From a checkpoint of a small transformer trained on Wikipedia: width 192, exclusive self-attention.
Each number is 128 + 32 x the weight over its row's rms, rounded and kept within 0 to 255. Layers, rows and columns count from 0. Numbers have three digits each. The size before them is the row's rms in percent of the matrix's.

# layer 7 attention query, 192x192, rms 0.0626, rows 62-95, columns 0-95
130:131106133135058126157114150085107182175077145083103144098109063098162141037103087149120143157128070163146174149139169119140089174123105105078113103088148140127148149132106095101152180112103136143153126133133109121141139162158137035132162148158085186147121145096189138165115095164165099082
132:124124174112122184150112142160156088169149128141166141065140140197130098139134107128088104106103084156081139114103100179104094199092097173132115107113096111139077135133084139063098111178174133146130180105132153159094188115054139134161148137124123133151106060078151146172105160118156071133
072:156071130097113149149107094167135138108141107077088166095155177146123184095099180132150132152091116114115101124143068159095113108136122103143117120093141076148102194088180089154153121135117125137119093121074122161188088134097108128111101086108116149188148084100089127104130156156138133169
069:204154102134159112115159179091090189096120175122118103122101144140094167128132110182174119117101102182132128088108128151135097088131090184168122160066097158179109121106203145127109132135129154148104123132154117099122149119076184117101100151166139171110168177115120212116118143093095140084
080:186145133119164109081120129186097097117150107148165145133100147113104166162073168164130110105103081149157108108126101130171114069097164116177162144064092187195106124053130108102095145123127156103140138137119134090141122101114171103122114104173123089101130148092103177112079139117068156106
074:145110128120120142169199145171192201102105141127121129110128119150117112080129132096148140125162187106134119098076138112065142149168113104088161120116181068105154170145167162153117147166162072128118108103124092126127109116092147105164062135106207158139152170073154099119157124148154119097
089:112108163108068177169111135152186200167126121133179107085122154087136137152146107126164148171136162079109099127103127089126130133150127094089163159107159065108164154140139138129133153161157082163100097115128097118092084117065146094135072115137140146140112113134158089102159128138159133120
085:158133076115098070093113131085122132160131153143145107125131117155124180133121152150074146146123149167181148116111064138154167074071073135139060148109099167173119119143097157118111097091094072059124098175158079124095151140203157155103142092109096100124149118162089100163096104187126158138
092:096110081115118090097119130164139118093137127176082127136084141099138138125117117131078123092146135096124153110131153119080139104158198088093120108092128115114129138148168129155172110209117112090162103134119157092102148096127123079167097158054184115081141093162126118093151101124170101090
087:144163149128121095135140146098146090120132135130174149144135122050138105210119108110086126205199124133178092161091131159141085151159118156158141059114153189153122128121101099143123159105166137158160116143124128147095100136096140104164124193130167126128076129177203107140115139194110103109
052:090113130108082130057167106128088134166105151122150142230178124106170109134167075099150119149153162144141159128109201156098133115167100135129066132118142137083158073168094087078138163156123082183178132142170147102081129127182144148190119137136111100126117124054144153133130133128170159117
067:127170138099119149127170091138128121049108156081081125122107156105131132081115159177137128103115103120148143066120124131120111112122147116083118144127155055088134135211158113172091165167167148142100151168104123182113116174159156184074116126171129205132177093123124122140194142172150082126
069:180194123133162186118170193090126179059130116148186122038137171083133143142092116155122162085154137119139109098110095129103152136110106134095163110096118109140094121155183154114092151144117171103101136115151098109157132104080124113170098144147193099059139123123137185134099150086062117114
084:062104163148142101161102132115175171147125168060105124143156117175167104125188144083133145165149112109083145146122180108100138145193117117098122120182120127075144158125125141154149083112110093131140110112134144136109138141170108133170075107110117158162116073114142044082172113139169105142
079:112096140157134082138132138101125144105159160139144119162145145137153087129150115128093155092148112123122134139132165159132098147219105112056129111135127104075112123092133162134122106145082101151149137138137165109122140126135139097132112153116115136125109093145178065098195084077127097110
102:143097136191120125132145148122128099135117104164190043140109108091095123113113078126137157114122143129149107063153178146170172128126169133110113186150155112101162112154151157102131144144160084140077043125111148129076068120133153139144156145126080121106145132116186127186169158141131114062
095:137138114140139112163110123069075065078154132151144152166139036119111152115132074140114099099164076135136148147118113125166116133070168128132100103157130183104174119179159127151158078143109126141161171160132194117148102079203127146116168105081138110109139167082159141118123071124131139173
104:112141147119133107125088138131142120102160137097133127114193066166169119104068129086100169152156111133111131183133125132119127089138181151107155107170151204150108140156106141149139121138154089100114160098123145162181139123147184115074141157138094149100101157059122109057066191001089112120
111:083091161115125105145098167089076087160112151101121147114142096113119115137149138174080142168149150121088121092132170136181174154129085103137144139145082108110070145089124147161151150163106146113122116188117115124117155159114126122129134107137111135114139084152107067133101113070138112154
120:088138150087152162144156186077173161133119106100157104171145090155136098113128153147139129088107147103192167122150087147126038139108109088090122100128183079121137148190084136151125169141110164143104059122152118141146169084160179161115110159137071111147106128098087161167138127172146142133
109:167146167159156158093112121108101114090105121099164109096173088131145138083096169157134114139140176132189155134201100154147138087096150143178129127129146112136135203146132111121155113114121068149099073159130106098089143122141175119148175044163157086148173188182158159139137104152158070079
116:108130148155053105148104085144075099094140098132162117134129103118123070153165129123098021120156146173151079127103068184146092150166173120122095096098201155115131084044208129079131173118111153041124112115083143172156106122157180187151116123145112141157131099092111141113131084141153146094
107:099121122109134127126098128142125074162130148114170142121100110149080155178089121140127083110119134136129141126154093152159114163145143111180092155125122140095106121136205162138152066161180081136175121102116091142134179135157086187157162077133207067115150090083072129147107140151129185104
110:174149124095168166192124097136110084122126156075187136120063215133146083166159131099059157150124094114128159125108081112129123093158104161113110129151153099114061130108091090080082169132144087118082122114132119137075135086092162099123163142127138092172121093119120161170116110132117119122
110:078175128151149132139123129124122148109151113106154124172122193116168126213093104093122172126105133153153146125117137185148167132143148087118192153150144130132133116176127085129151076110121102158131128129106121203114116192167097172089113076116167084123178111139145108087141160116143107122
106:111091109118112171136172102113121088117102105102105162096112104072154132113121130160105203111142062161140129145128163123140134140132085144094088130112151158147114123156150105149139141136101087141168143113176132078144131123201102057053145131142069147141106097077178123148152136145142099081
115:149103160103144129103056102109098120116096142142128104085123157156094125069169113132152132098132088117150049089154174147140153089071094229164074145153109166128165110077133136118161136150085119145168079155192133144111110131123103181098036165154124090078128161159100068172116181110119181125
108:081192139098129105144166154157117112164129097142150138106148148090155129066137113105104189060155130144156202176142107156108130137173135132102125116157129160114131114116123179080132120153102142056171138070090147088084139142160141090154088170154159150104114093080135158108098120114125133104
108:126107100149149165157139137175122129178143080154096117125110089169125077171131136097124099096118134112062159159165158108110116180110199105100103156124101152185098089155134209122175141107110148119173128120110148158138113130096086137155079147131131119148153131070098170108197113146137167115
111:106158058103116104060129155100079091114123079112126122126078120138163166138138091102150117095129138090167122101143112126152091141171066119172123169120111118079140159135066142128121174099130153082083155112135181169146115089142135155106138132069192185140210112097167080086073073140136105131
118:129109128123129140136177099124142159153139168089114077106119175133091132117093117099175183164076158160110148118138107181116130141107100162088147093129132093173108149132153146111121065118146101083096099128101107105101093093144132143083122122125183132131162167143120136148061150136172097106
106:137090107148120087113073087143044144131085091132065157125126163183088136125150138166118094169053168094137173102112155086094110127157132101106124162104129116150099174130146131176118095126112136185081084111121100114144151124147110156158098121143132143157110109161118140101110123150123197163
109:123147095178138092085114126102109099085105104143130159159133146129155070160132069053108117170126138157177156109092184129130168140134175128090112173171104137164170145130078104142132154060108129152110117151099125091132158085137131167110114118097118140098190171158096200122178149092206159101
116:202133152116096114096152075105131163170166167152161168116214137126142077134105176168193138152097141091135098161105123123124167176141151133125122122179063138083136171129091162100163160141172139152164176106161193167137104140112142126071119122112235118136145121136128183113149104097122117105
# layer 7 attention key, 192x192, rms 0.0624, rows 62-95, columns 0-95
130:133093135135075126167141157071097174198089129086098132113114064097153145032094086149109141187122066167162179155154167111138088187131108116096116104088144143162164170134112089099164206116096112137153109133130116115142125143135120047123162144161108192127135139105180163160093115173155109088
133:124129170116129194151113135149158115184139120149173135062142133190129105144144083128066112105104090163090129125110109160091105190096094141133105105114093086131083121117082146071100135165175124124134194090134161150084192118062129133161136152122134132130091069083156146180106168115147056142
047:117157146065118145209169119104130140137157125133133155137154139117054117093105140163119145098080152154112111179154145149127181091098107092149132115101126047164141134102106085144131090104098079146118131153067162147190155172099093169116123069127061083102105102088091140155112121120134117124
065:169175138201134099101134136137148124136170145119165143138136092090166160130170112135157105108137072099166146167136143092131126128075087173156147161049110140172094133143134104098122140189135143153104145107183148103084174080139128132124116099137121174130087165121108160119127105122093191107
080:144163132140179112146144120153102111166122125164123140143116131132116160093140152168164111141085094088172125168140147095087136085083103107147149102072092159133079156112127100061123184149100115148131172151197145140115142148125142163129185147162150109118115186153090123073127138120098127121
073:104098113130105106115111121153129166117094162127143104151161098120125088186116067134085183120201147171156143112126134183193152162172093140123146115181196107119193127156116156172101096138142143114077108122107146135130170113120096121131119109082038176142186114107166134154165096102144100072
092:078104139096137120097126130125171133136161177123141108117188114121135151158137095135096167128138132149134138128149157185202169115168117136084162111181151090169163141149079158127094102125150175137053143108064136128094161148121139099102083116103086171110180056118155137130200138085123108055
078:231146146141143079160123123120138128194117120152171161153120157133125125122103163191132115152160157141148142128172126070104088161138105177173083115105101122086101114152136137174124104088083098146139135153170104132154140091128162188071143130117149070150124134164111123099083082174087141160
113:106119088112039100136127165141165123109116124157099090151043115142120144091157146101085084145085151095098134117090115082123186125111142128099080123085144155148153097094121054154162088123143067081107064151138123213108163123069105125105147154117185088056146113126103192142112130110110177114
095:178183181091105083155178092107145084156123118152148127191118153083143145158163107114118156175147083136192116109127118159133096120127114210199126102127147121099140143167152135130112132088157075188172092148118100130097150098158096128146077118144148128157108192155094117130116127150137086168
053:101082128172164102160101136136091102190124212029155102127057115092123152116129157135177160118162073036170167153121131135077115141144067098157154126118146131132101113119151139063104244176115140163189149112135145124099121132150117188100129120156164115101141150173108130167127161163116093119
063:162137089144165098171094146127145079157146121128125147179102134143067166128140117103109155139077135134132164128082105096195100099124095101190072077083088178155115130123104150122119201099113109129128100155134161116126116078136163109086111132127086100145134150102129102089157143140097185119
066:223120116194096114136106121151074050131091070135126154151109128146097140130128173047119128164076130100109110189148142101109068131090128136141131115076141180144086109132138126082121183128141134119172123187135150114192133134165112094142146142143110077127102206123140087118140130128123169132
075:047145125092126147120131139120199198122168181089153095125140134120141126142133111141135165085196128126148132097112140124157176176185120138110141126196130079128189148109153121151125102148149145089041115097100099140086119132090117142092106052111118197069143067111141168157150136106145062080
058:119141119118147150094107129123174131141136110155126116141108094095146113131179103097162176098114150097091125130115141142099107134163105133074156074087094094086128154143156115148147137151158117117118123124127182111083105137072107089059076093123168138081140162164143139088169098074113179137
097:140107063117125108090131133143117093161152159125156079167149075088101148150112037125124102159115162070107137084177150135184126125151198124072168122205121111153151109113150129134101117157167152129088069143089110136039105106151169089113144124139138207057176161155161090135196145096134102050
102:189166123181143110118133146078063103085094132118146107122130154169087126146096196133139154086138078178128145170112132115099081120076137157146143108095110175165097125135163143144196133142092117096172157186160146112188125097184119161139138110146095089140079146118062051101087083154131105191
090:095095118119125102140089129172124100157132142127110147125101119154136156136140136149141134129155105139121177204104141092147142160143098136127123118209145140195122173135130112099131083182120077169134182110142132174148105078169184090087119168114111154096135202056153105103104180040061106139
107:090107147132149086131125164143092089179115162094120126109114104131096146131170099165075108161150124117101125083137158147154184187112100121152137167129077132115111177075110132154169142188108137131091110164104130152131128169112122149109136116134119130112152073141087073158096145077162107168
110:072118137119196150145162159079168151164112072118133101166124074149118081105131144136109113104122147126182163136111069125110051179111133086088137124133176073168140144189084150127135173167133147113098084110164131153148141085120164170110100166149062134158129153106115161109129134190143095151
112:141124151159158207084078126083129104103099108110132151112196094090128134080119145162139103167111194114183153191184117159151158081086158166157140135128158111147160192126149123130142093112131114168142106134107102146123148125136147163152174054160160097149169174192137167137172061137094060099
114:127113128162065126137125104162073084098160104147188112126110122133158105165097129140137020103151121132124089107091116161140097141158177115113148124096197144151168120081194109077116196158125158048156114101096120145150119107160179176161133139121129109152126059066102172145105110128153152106
113:069118154148136133111101100175121090170173155115137126123128073127141137161077086103110083126116116157129110155139114137123126138163143102191142139100138123083151144129186188107089070210220118150204147142112113109140156151134126154168156062110162084121092071071109082133145118151161189084
113:139141148130149144185081094124114085131143156087201130089084174124150093180140112103059149134068087080092106144101086108067146100147075115112107111140138093100017129131103128093052162134155115089082111115120113143058136130061179109127132134119101092177143090138098121145122087152170146116
107:096153132099098119123155162101126133120161114147142114151112176108128177202128128123147180113067151168134148110090137167140166117152151101126197121132167132141120093164103084097155106106118077172143069138125127160107122198145112167076114090124148055119151152165160097103109182146105121112
111:074080123126158154130156113108087132124106092115108175135153115086201100144088114149144218108090054156133133150158181110116092157125107129087101120098162163190108126145137092182139156134102121170179151118104137082142111127171109065113138180148110175101092101112157112178131137153144103111
116:128072165132162093082065097111089131103096139156104109117104133132113087084118132123138143155116111119170103107177163113116170096106138210168102122133146148108161107090131152146140133148092088123156052145167102125145063092108111155095055172145094084103170171150091067126132175105129192115
107:081184134131147125114181159132109093161132080158125138105143174103164137088148117139086192079140129118137168157136110128139092133187151137070158164156117145132117144128120135130144101160098169095173120049125151082091159113132146115177081178177198148100099135048161166131121119100108130119
108:135180101174134114153146155170139132177121088138109099159106102191117076171141160106115105098134112076073147182182134091120145156133199154103100122123139130170121099162133207106179132115114136120115113138180120144164085125100105141123115142141124109132132117058104137086172151148113146084
112:139147064091092081106136153099111086132126109129130113161074165159150179088171083140129085164140130125133130097136116126178108163186080146155131155106102119107128153130062118142161140109129094105096171159143203177129130076116160161138128138095164140113232139110152100088088074163094107140
109:106120140102157112113193076100166168148135160138100084124112211081111103119118105056155157121084138170098142140154142151130136163135097148079117103124114086162139153155167151093138064131178134066133102119103135083082085086133147126119133115163163126092156122159095119152051140145157110116
113:102098156149075070078104119134101134093116115136111168156127173140101097147125162124126157153051168106122186140105156081080067109174108137104142205098130120134123161140158107181111130150112152144086117115113107088098127121148114144133100105164162150150128116182107126121113121151127197144
102:153162107179097083093128085115119125096120101078145147156121115118144091132142098085125126110122138168152150109086155105112178151120140106086109183181120141187183156129095094150151107052145141112094080169085122087101160098139173148095098104092112139125159104156092168089169162091184167095
114:200090156112069104102137067143152134117161141176163162162186167167149064149108187158211139145095155123137098154133136116155179176144138107104107116180069117056160144117096208128140118146159152157158145110145164162128103140130094147102148160128173158185164136146138169066111076092155106089
# layer 7 attention value, 192x192, rms 0.0753, rows 32-70, columns 0-95
106:139141069129129171101146120139108198161104093164140104141117121099200169168155107134101128114112157149162133114113099123088179081121100123145159144190128147153149191170116155127118103093128104120113154064042095110145100116136190143179165131144110084114147156130178082180120115140127156098
108:128171137132096140131128116125158143068093147069163119193062153234124076136100159179173062165137107107117175146136158081145088093167142084143122112138085100126172170082075103092110091118145131167156132113136153114139155140175099140108069130094111143127142168137156034161079084134143124166
106:179105171148154161105113133051157104098093168121118091148144111113099133147125126088163120123094073171123107077099114069085100135149113167107106117135134113148147138131149135106161126142158163099120168122122092144127138119088152141070100174044079162133118133105120111145105113113133167077
099:095135110138137076123129121110137134089119128123157082080145155138142137162143126169103134175087085107154133107053149052215189143110137123127088124132121147135122111136135090172152148093149106175099106142137172132096216141153145137122172126125151167080131141165151097089117184171151142129
100:098191086151135134142141089117083067127128083068153122128055163099127114061121170150163178088110139103151138110131123171119122163174143089064141133149107112113093105139116173087164102133118054113119130166144147123140200113179167161059085134165092134118109121149144107111136172112151125064
105:095164068136165132134178109177183106193116127158109134156095178105114101173142082150149153150133132180180143065152142133186115099162155096105141181087093191139107088168167192114152175147114152140082143130159115095146114138150171163088187100152113179146081088132107132121118079139087135140
109:133228131108140080117070134123139105177090107189109133108102081155072133129111195094177165129134097105123135119100121087052152107099106160093129129129078110098190134114157089111113084109108169156072128057100142148092109110153157136127180150059135158138137139120126134101142121084101101155
109:130177131076116132145187087182114121158119093147072104129134123110065111153114168095147075164179088111157153093135136102130112107116137173092115159070133175119078170161151173106208119105164081111145116087122188129079177106115095138094160111173114150084118118125079093091121110162126100108
109:128153144101103095127159087118140118136200107114156148057079164146078120143140205163107084129147089132153163132203135140134192142106139158108132083126143147151078104058079148130115154082150116160102138128127174166143153095105123090134090150131146134113201049134143130100126115127076153104
104:169164167107081114161108113081140157153213100104111142194136153119136075154116162071145154166135127114125136126045137140152145069085175137140145122142121155107117129184108136173108174096147142135184135184099140123136137157089116109160150113089129157146127055120116172178120122133139091147
110:133147142128085179148133103144201107115104087153152157161149133111109135133168116146101132114083152080162155102069114111125105136127209092122156093124116165102147144064181123078189144087161170157117103112116088140153141126068109198095130144092162125138098140130130234168142104087136100153
105:111201151070129122172090118085106155198169161143136124117141172122210178137176099075105147104086143130156085109108185120130111139132151171161152108113140111171147160135068101128071133150079147105111125124087168137096077127109177124147049081183098043159159146089098126126120140149115158131
101:121140152092096098184119196123145145135106120114133103133142103157078122179111109160097133149122100170186087141144099124163122178144136158160119151093113126139125093115128112099154115147092126116148110156138101150164161092167112168122132101122094125148108098109172141161119055155112071123
106:137140140119149097140168126134111163053082133073155104104112150142124163151098100120168103171155134089103070149170096103106119125121118115173118174153135111130176111067130176094156132182117129142099112153132134162103157095091204138048169096069185147179144138078070118142170139206163115087
112:134171141129154134131090142159125107136130204125060120113080091135161162140174084188174058107168074116162111102098097160158142145180109073097147163139120129197125090193146165147114173064177119118169126173125117109141096097108098106128111076090191052157147227107151115134163199142101112155
109:106159138133205155142143123152064199130094115160133135135167149090091072131152187198100096112099145118105111100177146133152096111156111144034158066132112136121145116100098121115121130161155136140155141105109065150101180136162116090125139122105157171204225152119090143173106110153135087103
102:149060147131157135132172119118106077141156110105169107144153098121167101157087112196114168107136152070200081118103126107139099065093162130153096129133107163116118134130114096154149099157117050149100090140154074119121191122114100053154111127127105125089167115124043077210134088065139121133
109:131100126208107123183063103214160149114144192186119157161122112116121140139178107125174110091137133108153132131140072161137130131112135121144145088145115170139068117090174162107102125160229102127050114131143083110170223102123164080150086104156147097145088083168160127144108153139174110102
103:133156141153191124174171124122120076119122120125111152062109159207182129167148171144130071177149151130132161138163158107100121099132166092175141112109120103096168132199072142142078083129100077139083130103143169103179108128123148122161144116116173094154088158209158161165161087081096148175
108:107099164145139186157111104159151091098124116121102130135091159110144081097126131176086086147170153149140058110193171137136147104099108112122100097116083091124212163165129170130145116123084118116155105121093129112122130097116109067131129175114108099123123163223072175155109158114123075104
103:155139074110085125114171172126122175107147079159175137113096095105098139086091138161154147073106120114125134081147184145164095129108125141126158102103156201175132080167111169126112143100100145107127132137067127142166164130119116126121160135154085164106113105105117128076183112163085118145
102:150147195148123143158057123047118134112134103082116188167079151159142070123124129124060073126062090120185123168109042128112094161201094125137156067126156095121144130152083206133103148165164133144136102117095149122117113139133140139124101038149124132127153130054130175112139125094083129119
115:114165167195163084071159094139174176135132126200158129151158129146141137101126143142172118108150113080046164118155129169177203078152083135180126116130100058159142126139172123130152103145134079059170140128112113180128142147144152164097082169100131102165100181123128083100081115187099104173
101:137134123096081176154139094116149126142125105123164162163139088106103079051131086124177086172168087138099136118132109078110131141155110143131134090155088144163098107122125110101175157131157094099091100139156136170155042156112131096116138176105118113136096102119104158137130127082077127120
106:186119145136146141197128064110097147146142078116164078157130151131083083090081100117150116074116141140138180138138141174107132098075089132147143117132125083128109080154164114106130154167146108104191149132154125128086164194146099149112142065140147078093143107191124102124116132151107166175
108:109114068147129192156137178121103138175065140128141151116192099132128121106161162112116127159159177151113183156126103145202204127166114145113156083144101083132055127105136128133105122140147076157156150123167112168158202089079097154129183149124154116145116139125129139125147145087196148087
112:080162167095133124075129123158116128171072133028157143149149153122129137157126102101137111148143097120097039147106166131149148120147144083148146099150095150106069124168163095128133134119079145106158156150116153180104141085083114150138084200151128149085110110149093103102220132126250155152
107:163129169177172132092148076095080108098100094093195107220120155151140109139206121112067145186153107174145089086143150120166102116124101046111132104096147170081123123114154157131116174111136174149078111151190183162187066117133157179163113114068168135134135117080121175162105149095145119159
112:149176155140103133141134183143120163076080105111156142080130127160166088108135139169121141173123181160141120111134096209167094184084190076106127151090117156141147163051134095221127164105094114098165090128185135110092150126126130117144056148102102088163109113115121116160147165174084096103
106:123086166124154168145097161136096116103178135106081188092153163137121089118162104068128125096123137138099097177124109173151198141141117087149130128121156160111157153118124107194135168151135149098099062146098115176122153159106148079131176181121140182155157151141146114107132083152139126093
111:121095148147100076129114167112048098160091157128158099137120175083073116132165131097118150149128087147141105143144142082177091106172145070151086097091137068160115102144136145085129095108096118176128151105104089111113160135170100089081126120091111188102148137082067157178097132152127146111
104:143136142060142103099171165098155075128111143122114161143063093138149141172117123161187138137156081123132170163157183148136079110069099121086130181164128077134107111089104140137098076153119103108153117103131084183111100132144154101129167109090093123182110148128154128103131143193096124066
093:129146107193201081137102143147104201147083152128068124126126104170127116124106153089138147146098109094124133125125096139147112220128146169115114093110085108140174128117095098136109129183095130113149114160141152120139142152094065082193135094129204154089139122096095111126124154117109147124
087:196115073083149123152123097117160140161073131162113096150141151060121169121135114120120108118130097145126180126147117082137039176166113094190064120079161136138087120086111164146123150135110100104110125068070081152109087131083160188162149078086139125157078149095127105105162141118144171141
087:171135096137127116147142092103123077180061082098095074139186173141098094145100153144068134172181075047069205140123110068134092143105113163152147094152131108162123139219161107158111103072147135125094158151094152132086105171144085132131143137157116154127156126189115124187150094141128154146
093:097119115162106119138154155140108111132132144139132123100137117096113070110154129098165131131119131089105042178147095116080190107156082173135118099152158094103163089102148164142080110085183120073139173138131134135064200133193118143148173113107170104077113135122182135158203092104098173149
085:116155149139144096102169096134158079130117150144147133164108110121090105138086153120152127132066148096128158130136183064125085089091065084150160133108080169141122069149116094144165094160145150119101101181151092168157118153124148117160146167073117137181155128171147139152107120110111096197
087:123143035110086182179103130182124116151134125137102161090139124095072153107120137062110140171139153152195120123177099189104149114144121154097138118085093107090120090186137148183144196165103076116092099136087118102125132142108194121082134134083129088084182136111131155112157124080135091120
084:150119125141151161106181130142123130146171163154091086136095155160089094209143183131107168122135149107075150179054157124145098168135123118130166127140153141091102133092139151084155077109156173098166129085129087079082144167142136092106116099072104089096141094092133144094153104124165095072
# layer 7 attention output (transposed), 192x192, rms 0.0674, rows 32-69, columns 0-95
103:096147133160166102066072089097103157111139153140131089162147121051079139185099149063133102102158130086170075096136095172146159128130183118142146146139113165185091141101118114098090086151183093132135168058151171140064161143181113114119136113107143161073117096120214155124164143168132155072
104:163209142100087096097143143129089140053069140093108065144077072187125099159098149127093109154145134100168133151126142072159166135180167167044104102157136118119194127125139110183163097153126109196064177160096162086162124125094107193132127110138124145124099156158147069150124131100105107134
101:129087159202148096126128119072154111098125137106097135089119168116169197127092125108162118125129076166094061127183118076119136120127145188127092131141059093171121115166159105119146089078146146126152083129141149120062186046078171132056068136125102087110136128114143088077123109122146173119
097:138115081112125132096176130148119109166134156107125150030160121114147157161183110138142208177047089121130101103082163141176173107097139137154137073174130126102113152116143163171131137150130157112149100108092140118104169149105133155136134130131162209115141110177185099160091121119091122178
100:157143104113174094131178158154168085174111097141150148092134133111124069170164115143145212125142121106179151083131112091132125128166152086068164107124158105108102070101118187158170109107128122090106140117130080149120075080207126181087090184161160103156136111136246123115128089086126121117
109:086140108149121124165121140154167120132141163120150070117130138079158086129088120114122189130133094193116043111115165120150097138123136103071127136068076167163105095139100187107185145208139143105059098174154083151124124148143151152143096145113173177089102115083137079159102154161116100156
107:123152138124079127033145118079127164172106071170120121123184114139144146176130131143101108129131101111124071109087127071097095152053108092110146129131133035170147160126167160139083117134172186161085105107096146137102111084121150121143119200166166148121147168133159168117145051082145125148
099:109168082149198110129091095113090101154157095150120102083137117128105184108152100122187175150126088137076102145189160124137175114176105164125125118088133155148092182117096136159198125110123110159107121094128160150118153113105063119217111162193137123127174172139145152107084134097129133066
102:139115061104140088107164090133164146138145141167204127106109128135148122129116146146154103087145149168200100169168101159126183116101132094130154102048089104100128130152094117199139170133135100179098118059139136149123112088116153118126121120181170172148170132120123091165134119141070084190
105:085152124169117121140080104098188091121170078062120105179128147121107038179138085128110099138132082166186145145105113057136230106163161087092152078199168121070103121139144124142102142107148083139141067130130154137124115160114124119180144136158112150120144127124146142108122104159143133136
106:128118109127139163193145159106174117135154112133139172143150157186078164124197141113105107154090131124141180146061076156125097122154127103087129127082133127111126168123151106118125121118189166123104099064118139113175181149120101172108084160112179065111119140180176140118110171100148214166
105:144157144117161166135183143177076130156128180107156159145099146117127126155102185137113133082115134132147115161111105058173155143111106100118136108181163130150165126160116142112086141170109154120129053137125199104114143116124163124092099096158145114204134090055192124092076123087102176208
106:151107132071145132144146121163103133124148129174146181125128141123157179153201183184196153075127097136120089148142106167155093110107179209130138122123116123108092200101115115112140151152141105150178135121150097109176086105092144118103130151190108139186104097079061071167140071148119106139
098:140125108139137119091166143151155170124136140145181152187077089139135141123147142082157072132149122101116122173128140219147087130113144133154098126169069115070136143138171096121133104124099153176114131172111113170096127134098125136086158169157123099080131112116101102095140108150084093144
107:145161084125142174126098136059127107151123133109079063122095074105154136179169101127123063128166120157125114121198115133118126100121134103104104114131149178146159142132117088173111168046178121141119134144125150141173084101126101152136150233111136103100132146126113091149137127157134065162
103:082162106149165122147131145131109153164099157132174120128134105104089138163134185171168078118148124141100190164137093090191116107170126135145171064172140166122143177119136154078162115180107093121143050100159118106116149121148082121070130099099135169150138161100178190137109148098139106123
111:093170213083123093121128189126121127101127194104122129136113105123182110150154163186124180100183156056102118117084133064101160176161144154185104101173115131151117078146132124133185126162140083104080129110094152085171180144170158151157094152122079133095108131167057128156114081120149080111
102:143145091139123184193090094092169089100136197126064136125131122121125102171088105116133106107127128062128144178158099172140150125070074064106195121083138164097132156113203108175131107122124106125104107133122114151247145169075160141113111095125135178130173100146116156106092107117153147047
103:121131122126171126146166127111105095116160116114124124122155129124145159194120157101138148204071141177141085163144103065211119076153087120188152062072093118146147115136094144167115043166131117160097185152081125071152067112183117097107187160111152087171122129084071112173123117121095118154
108:146157107162120142127113127113115097089139142117099151095090089149176135111166110108196088131203168138140095138112070171070140173070138107163089015131145127084141138118077108092115108067112149142163152136092056118112177178157166095132145134146168103107121120134039133126148123112120163112
106:115101141153144056147110176133104126133150104134070116138084034135082114118070137146140091146058104121159089143210147116102166187132112111152151092145135196140076158208136138101101138133152140131139132152160163223111156131120143112146094160100120127067096117187121148118160107138087124166
103:163128159148115164098148169096079108112069135129134158147085107166122108147139057106077138104128144141153197119087103079111165129195100138090098088117149080093179163106100148101127075122163171113120111070106145166142209092112117133150136104124141151130092141075122175094184124210141121118
114:100153158158116113104119122090135167114091054125145080130114103131146127133122133124150119142122092063154119205150120141191141158128111160174150115147053121143145094124141133143132089166151135135128196170185144170172146147205090107122091196163090128100112124076159082109138107198115084133
099:141162124120097154139159108069145132131135124115138176098088122146114171069175131170169100143162139159141110112160087136102104137172141120082158103088107061119096148107156145139103088130129126158118092110122108133087163101120129130218130064129163152179126113164172129080173152119074091113
103:104100191204102101110096098149134102124120134086122107122173084161110088141118111125127162143160102205218125081114140211155147137135112132072179108218134099188111104130177139121112125163116099132162131087126147159120094147142088145148103137098161099140156085116126106151132116119117092140
099:173140139099130136135140134102105112136125176102085142147160098090149123106180057151132136145198102110085194117107109126167149125124173111172074114166144189134104124169099104166103100163119136077078132133148122109129172113082042135128170080072121088143159111134162119179077153092132131123
108:119172089102121131098106113152123108141084150117131106142195168120123135152156060071108112150182114083095109157140165153104170154105150053131129130177072086185110119114166148149098125139071196143128138132167092143148128115126095114193104154139113132143093133090120131143147137157138174183
105:149165176158115070179164089162117123096129149083142130143150149153143121136174152099114103155197128198158152086103100132151160127144177124117144111120097113120148162121143150154119106074150128132068114136168167085131098135146162126161172107113161123147165068125164079078152113140120149179
108:096128154106088140169135126131124128117130106124124178147154177142156122059177082156113150118099088196135097153185087123181113128110122073096124136124132106154164182167159156107157175103121149185176123113171170089098141092052126104144112146172107123149078102158155097176185149136156090156
099:129093138122140156134104137112137120127184173123153141097062182142149072067179128065129139169131183114129115128139107139144168086082168141188131061071105165125147104139135101130122137154107127136169090106068146158117121074194107131118133112089142109134184145082177093147166103163165107168
109:095172113167123087111141208120103140151138095121158086099083137069138147110096191124140090079122123079153166155156152147119092112142107108157147093102145070175097098136168114118120134075160080111151121115164202129152180165070116169092105116083122165146164092139131106140131154110181126140
104:145121064079126111072122153184163130101104117111150122105088173156071097147067148199193106110125102156152113159152091143126100112124106171133183138138109130156169106122167117125105136160050106085140123088097143141126133118054147126171137132137184117092070107082135113147146115177153174128
081:088148116102114104160158157192061118149129085156129164158107099146138159095097161078096155098175160144111110159152148141082126147112160174184195226129176165096158151111123171143094133149098098107154104161112175128155149096069107157113128126131127129086139106086201113133159148179153137124
080:156142179109123127163116142132097121073116101152127109174098051128139159169085158110111066094050150160151078157145112117159100115184135160084091117087184153130090140134134131168124176162164157117131083114105152147193118069153165139040101098086096117092141115129153089119081124091060124166
082:071190112123120102164109131175110086077131085155102155152151133100167115178109140090137085160117068200095132166165159109098149172161090115092138156140113148131054149150187082130182097142152169138146110163076145070174150124112121160116145131145158141123050170123149120142181147125111121110
088:098158171096182124101109167123082140176136152110153129126080111081137066119133120155050068136125138145132147172192149157105117174068153085135146169113079122172096122175067097126124081136106102163116134114141053141135163098078128094125141107147095108087134102103135139104154144106153068094
084:144111102070161149088089138133164090047154177130125058104117135137126062155146151141127084123179161132096120185088103112129165110158066158119146153096076188130135152152193127111138147144159122092138156077088142100130160134083177170172187164140125121112143070138133140101116132125095153181
087:104156087114116091115134139108166074112132150157155134140117115129153071132179156082148184146125126094141129081108133136116140134112124093125129107147095110112111123087072163106122151159122153112185121160170124204102149058112145149038097120132171135093167125168146101141175127092146141111